Part of a small language model's weights.
Architecture: no position embeddings, biases, tied embeddings, ALiBi.
Training: a variant of Adam for these matrices, 315M tokens, 10518 steps.
Each number is 128 + 24 x the weight over its row's rms, rounded and kept within 0 to 255. Layers, rows and columns count from 0. Numbers have three digits each. The size before them is the row's rms in percent of the matrix's.

# v: layer 12 attention value, 128x128, rms 0.134, rows 110-127, columns 0-127
# o: layer 12 attention output (transposed), 128x128, rms 0.121, rows 110-127, columns 0-127
# up: layer 12 MLP up, 512x128, rms 0.204, rows 0-6, columns 0-127
# down: layer 12 MLP down (transposed), 512x128, rms 0.21, rows 0-5, columns 0-127
v110 086:175073135108138162178130103179163120111117122118118153098136144111108119127189142082120175101142131124086126141126146153129169167163162100135131134129148122118134114156099129134079122145144132147142096081120120126115140133153139114133110099176131121141123130110123119078134124130110123115137118107134129138145120161117135157126110127157081133181109075106054124141131124103129119144116
o110 075:158130168131110099092126099132094104116134097105116128119131135110174154119113116179155062118181131112167131155113140117179141111136122115154139125114121113118109110091150144141157128105111115115133163146159129118109149099151093216084134132118168127103153104147150123146140098156121125146133147150149141120093158120171126121130140137102148131090161158112184102120131136132136125124139
v111 092:138134146113125137154149139110091140180101168131143122191095134179152153133130085121136176088150110119117137108090171168132145146141125157121102056112137129129150133096122126109139129153114098127088150174135117140131166115133167162109156147153128136141159113109123109126129159109141138138089162130091162145117133138120136137141151128089123121101139077133105142145079134097136125124153
o111 088:135147093142180116096131101128148135149143139140133118142143117132156116108131160102102141191132183090091097124168138096120093102093115093111137183115141134117116126156156132131139127139158141153115109052110114123109106151112135099131123102089150145108120110152123130157166126117108089094148082100158093114132124124082153106121099117158126103137112114105159164118139107130109131145119
v112 088:132111114109125144136130114138137110149146140129066152173112122115126114135196125155090129054122100168151115116081150153142148154107064136102107105132099129119147080132141107093091129137110131122111122131168128106175137083136121147103131153117103117166110136122105154128178116112131152137171139114133120179148121111126129135112094161124112112120118119103134150128092129090144111108112
o112 075:134150133106128097135077121128128142086098092119169133110137158151112131123116163117141083176165135130135140134124139117113121091143155106175145132115143125131128134099129169145164104107129127101151111117066113161079107164113111095140117082152120163118146121091119114143107118143153121132116114122120132063091170148128096124177106111123177158146114135125135117155124116162152173120140
v113 080:191151143156125171103111152105149150136112145119090142080112190140124165132109074132100086133130161185114101147141119156094106143133121114122141125113137131158131113128150128114156131150117096136119104118109153103161096104124117167126105122149115160097133107135172099097125150143128115080130161138118140123100151153113134148125142126144097098112134125169149061113114114151134137162107
o113 074:104099145146124069167149113126138135119077124169125144124121085105160087127137148111189129133160102097157128107130101162185161127118121101097142131157079094151155099129115128118089137136150091137130145125118115172142132098162140131153133130104161117128135137114104162163148108107120119134096124137146124122149097080116139105137147111131147156127124129073110178136098166138115119134147
v114 089:153103110094118162118130170162165125144155145104070147132129152133147133143138127079143132097097113122187097121149158184135147186157129141103128159107105126128166100109106114119104129138133130138094105132127122103156154131131117159121102164078097148120131166139142143069118132147151131141136105133147117155087112132109122107151087162134164116122149130123145125118114135112125139084077
o114 081:124128133122151087133138099091121105122059075173135136120127113151130148131147158182114143156158104121116116156089124126095126098115170095172131104135138137135087116116149140151124139117113107131159127135083108144113112137145125107109134090185181107112131073099126111194139129102089119135102130120133136119130162136130127136116116116146143123188102122137132143145105119127176141152134
v115 094:138123113144131123147126124128171146153126125146145166104149104133120124124130114121116122147174145152185121094180132167122124107087091109126139177108098128125098120143104146097160123147148135097113115155137141119167127152091192121132115093152112127082127063147164120183148129135107143122098164137133085133167107140147116145095147100122164127115114132153145121081136129147120104140095
o115 085:116106159086137113157093152111128121102151127137131100145148153116127155146115128131120117131128122153110128148077106116115093173184122133154119063166129052104140121134153114123077199155129144140143118135146111161154104101127106104065101129117125141149123135115145158108118109106126091154144100123114139102112145150098151126146101138121123146161105158112119120150117172154134134115111
v116 077:121145141122149113115087155180148154146137113145134136112095118157127093114078135113107141133124144152157134121079111169159143138164155131117127097067131125080133146120131138116138121129144113101106103146175125119109106157104096142202119114122124155090112102115094131147135188140087173111128107129114154140134123116166131139159116130155114135129113159125071113135077135117109121109137
o116 062:102107103131099127149145114133112104116117131158115150149147129156154153144135145116117122147137079120114095105163116086056112159138115084152116120115123108133112115145126153097116165130100127147156159121107152151136170125170133070115138114120110102145162109101161140098133087133117080157151136126148111101103089156103121095092155105106154105123148142143145132116187109159159156108139
v117 081:118113105120112102099121134082101115147120158125146098108168104119152121106101071148174177150125130153107103109178150142105111134132104118148128110120117131155136126124117113134145137148126136191146148101119091114094119133105145136136109126131099151092120150158163117093130129089140152157110075163131112061079146141109138097165144131110132119095139122127150124148177120145126088118156
o117 072:109147122134183133143134152122137170093149091122105120134109111128113127152114153126125159132098136142152161140113133136107156129126140180083152121132134146112108156117141135128120095140144106129088157106112131118136151109138145125153185169146137106170107118145098158174133149111126094139131137105104110175181138120114113120090106103143159119201105136127102127088091164099144094081136
v118 084:152148109112155134122126154140114139151112118131110150139102139180133174170159079143120112119130139109107117135123100129140158162156156126131134124140122125157117138085110141148140128142135131121112133114122134150156118057128125096142145150100160137122122070136123125086093125157164120087135126096126153143157163141113123107119145143148152141091120110169168150178075141090204107127139
o118 082:117137129130104159113116111100177113148113134118155104131122098115176101088106123121151149142143132128131127129132153104105119135071121104127136153116127133101156109150132128116128101122109106092100081098111143104106128160125151129145061135152093138118136152145127106153170122096106099115139160130144101081102116117105170176128159137137119082148161086115123151122113116115057178152142
v119 074:169167120121126130140117159133176125114111158130184134109090170100121141127094099122132132119151100154154082108130129117087140172159170172130100130132105126144131144109098095105136130078124113108115126144101115091133203142138112100123144133072162113101148130156128115097118129167138133129141108101149100138167118124125105140092102130139105136139147136114146142096113136100151127085096
o119 058:168084149108152150084127127102088120165137101147106128112123100192123114120147140165142132172072137084099143135118139133146104113105117080111105134135142186119128116131131134139117137141127117135105117148122131124120131080119106111095098132175129111111102102111119135183117124116125095108096106126113141129127134150129133170156147170122092124096140088139155086125144089147106103180130
v120 078:149117122127129115113134096124177131148161145130137143076136139141120158119124159141182153108132141098134126115159119114128151131161150110150183165145135123115112137111136126128149124101127122147125150134129082162160128115116177100154102111153133155163139146133126119127086114098161091097101105095098105104121101119117122089124110145118124141131127091185159152162196111143124122171189
o120 062:128115130146101154130126125117054145130102108126100100138131118055120119068119108106130095120137106132147106183112149156154104132091143138094137120098151100119122135147166115137128122145120136145076118116121158064099136145139166177091102148113171099098138128126119129125131126130106194155136139132156129155113155142111151153121127150122142113162133133106132134106092153115136099104110
v121 077:114107140136129117149106116148080148167168122131136180149126177143102105132136133113141149109150151140153133133166112096100136106165130129157123134110142123152103155119133068125116128113149123159126110123138106133175119136122140097064135179166093132143114128167107109122130085102170137123135151133164128131109089110092117105145107117123093147187123092123120156145164147127147146088091
o121 067:134119082111145170115147150078119144099156116121162092117125121164163138136147131132109114130128103127078143154118146149165127140119105126080141147170133127067151085126101177129150132106108129122158117123145115171122141123081091135145147084112141159115111115129146126147103138133153118127136073115102123096124153145121130163135117103172137107141158136146162098107086126076095099121143
v122 085:103093144092125131168140132152132134137129123134131139152148107105112117097145137098110132122119113097093140126131166172137136125163110108154137143126080129093131100137118093150096129171140130128129085110124119120119152133065091123117128138213168117106109083106112126123104081146081103110138123122119142164118135088121151073177117142133124134134143138119164146144094137120170157108104
o122 068:131144077141139154098106134126164111129150089120141120100106136136173120147121111169137066115135148164134139144113124104131171122092170167110110156151136113153111109125150161131144182085084140125123143136147113097116084103159159103118148089112102142124164168145140130138120169110142135146135108115139168064146117143108115131116116108193150124177123136123121114123152120117125124136128
v123 097:106136112153126176118143068148112119116121113126136122103163120080119090122087146145064095120090102142112119132144112102103122093086091119130108150109149132109121107133123150125119132095106151148161148108145126115110099144124139137107134114166128113140118175126137143143134111134073148180097149132143096177101126126155158099160152107130103165131137165106144090127113118142116148122066
o123 092:163078144137146081172099182161125135176141120113134129138095140140083138171148123130135135121158131169157153118116163137127102139163137134134131112165105134146148132144115094112156134122147078111146152166112102169156136098124130120120173135096128127146143109105102098135090138156164148112145128106117163105114110113123083122147094081144113150105119134134106106109174120144164098106140
v124 081:131139107113116104140136145121102131154123137140151142096137166174120116092131134161187111164112171131175105085116103112114138164081125173124092176129125128143086129152138111102125130115146154142118123148088104146121102105077088076133123104128134120128145106154130112154183128145156147149136148113147141142182160138142102166140123112157132134179132123118135124096093137132154142110140
o124 070:128122145114124178121124113156151157126100134099107101143138095143153157170118095127123140139094128116083180180150139103130126154141155092140131100147109138132172092116070162142166107122120083154131137125161117132136132140106125131166111145124095135120109117096144153141117134103152062118123105167105129101102112118135137146149148143115125120090152099142126085150118138160091124086081
v125 081:121123138147118113146105142187091139106119093113167160146127114131120130148063114117110129120158079110087127155136169145138138116126148094102185081114136131122163116136104092164120132136119136151108103136162139143141134163120120112129128147114140125108111115116119122056138098146094122123134172152123141085099144108134129126090128141140101116126105091105095179156090131153132153098167
o125 070:119135079145132121117130145083155074141152161172102116133123119144132104134171152125127141115122117170133110094128086141130185140117121162145096158125130113116105094138146148140101146109164139088126145114154090107131169097135128099127118089137128145157104098120135137123124145154121119136126098130163151122119098147131132154148112104118130121179125157161170094091172100074154116179108
v126 077:136135119125134131142141142145125121164086077132098156125150129101122092118085126110125154174150161151128137148112145116136100190080151172130148159101134131129153162114125110140105125120125087093158135115127153194115133111079153141103134157158137108086144154126125123099131133124154114141147133129117097158179134135149139117144144107128142148133155173164197110111139162113128150142152
o126 064:143114095132200116132123135108135139104124155121136094132118112161159143153162108121133083095125101112127120098148121128079109073173090125108132168157106137160114117136150092119140171102132126118123106192108109127155156124189105135163138078118120107135149112143144132142136151133083123136113149130131176121091108127091101118108114120155111129112127113089097110124107145141094128126106
v127 080:091107141124128167129122150157116147134151148115101111153151118120133131191091129131164123109133118112096104122151176128127107180120129097143166103171096125151130128116101109114142134105110129103052109152150109109127107123152142164121095141093099124118116152125153132089158134115166109099167119144143119106150160123145076117128106120135146091153131133139169131109130117134131051135097
o127 064:146152125139153094156137102093150138101117079161080156128130132144102147082140129159160157125157100150164133120097116141114143113162139165095098106098153154119159126164156169153106100149139116156171131130097132143137153166137111117100113122143134127148112109134131132164136148162149127105079136115109098104117118116088155140107104161117147152140103094102141134152084114102133165172153
up0 100:115138132130148140125170104127121115095107088140161110141159157134134158118113121163111103124082166139122110174139147141123124093137113122096143082136140146178134155084132119100156106139135127121115153125110151139174118172147180144106107093104161125148174127135116113113155151133106124164112118108157137119132119132120156137117143118139155081118097108171166085111082157142115069103146
down0 101:096143159146096158159118152134150126121171108101154117159103126121153151151121130114129162060120124143131175117114121112096106150137116192148136116134098105110163133127191098162134122123135154109123117120116113093107108139113075123155150130121128122143127153088168180161142139127135136147133085153119124109094159144143130130127053153126154138117139140082126129124154116162138139130151
up1 103:107156150091135106140082109110117107122112152112137109146117130074125173103128155151106165148131124154123138104127150134106118115163094126164119097122106143125091124105087117084112116119134076158093138173159122135122080115156114155092104120121066120132151125145125146143163111119141162125071094136102120131087113142130103117095143149116141113142148128137090118115159119097172089153124
down1 098:114153126106119124104117118143136165154130151153140087121116143139160157107099097162132152129083119118154132100141159146115103111149111141120142094116145094128110102123118116118132142132135111167091145134135137095107053055143139167091128178094107139127143131122121144134149146096160127136084125144125129130065144145130086116126134102169121111086166088137121127125107105112107099084112
up2 104:158135135059141114158123124125096149160142140093106117146106151150147155139128106129140086107166115147154126129143114119122137153096063144097131109096139153134105177108115142114165122125159128174133115170132073133118147151139159110120127076120071141110136115141155089113148139151128131130086115148118137085124106150122099094135125171110140123153122135114143102170117156136138132155176
down2 118:104109134144144109167147129146155093115129102127125091171133105159124105139158131177094144146142116117140132136137126125136093100161115106087125136149108147149163111107096097095138078090130166086109129185071087131138092130110147158095106122110149116121119127121159116122187161154132160117105105141139160099120126162134082120088103135153121162137110088130138115117137133139130121098127
up3 106:160082096120155110152126142135115113147164122115145119124176119140118154165105153138146156092140120118143142109151173119160113105142121125137163141128185165179158069124133133073150120131141161099158133133168125126133129119137136131076079119104083120107145085168109126157134138130109133154115165114138115161137140141123130139142145086106123126154120087105180109124095147105125104143129
down3 117:064131107129089114166122100120156110110132086202143134107120095164104119104142128108126146118110135106139149150085141129124139131146106116121167127087105127130186120144129145173162078139103137120097122135133145159148114082108098139156123119097152096131144170116173107110153104137138166143094154085107140111135154123142141145112121146134109114100132150132147085119134154125157139129161
up4 117:156108114138139112118138171123116104090126095150092138109105150102127124142102130121120120115078129145148138097081122168073182137118153153126074148067113147151109128100117085123079102097169129143156134141152128092084120095112117094137134102132160141115152131143118110152171107095138127133133082129121120139092110151136148129107123141095134124129134148129125132155135193133126122091119
down4 126:157135134151117171113135071084088134132087053148150143153132087097150126145119119154152135078140122119094143117159114113116134125110145128110097120148134145110111172113116144142160132097142105143100104106183115118110167105142142134136119183113105106094127133132074144134089115118115125105109132108156144140086183130109152117120110134098112109152175112116151137127133142118158110135131
up5 089:135127087123165082119159119138131119091103110116134111096133160122135109167105103103103147149095118143126126148148136143125185128153103104134130110063116125108105138130116153128123119154165125131119111171154098127176143101140121164138116108121127148146137109161104132083112132170081102114120127056123095127159097161113153139115125142090152103091104125105155143123105157127128140083161
down5 077:084161162152087174114153129130098120169130152141108147141113108136124112125115100160093092122131129155116136128143077153127090138148138144107112132175151122159178142153137148096087115116124136091117113115133125122078113125134134072134132156083132116091153122135144144202119113132177121129167131150105160140120150120156156133159111088170130132146127128142119133122120121123097093094121
up6 093:146127178104147143150137094128131116121127096145147119121121086174138158140090115127148150144126127125165079164139152148081175121132120141106109104114143132142151164130122137095125109106152156086167098145115099154157161155131143137136136106113156122089109158141140095108169136089110072161151137156114139124107133091126118141113120169128124081127095114158103089124172151136131096099123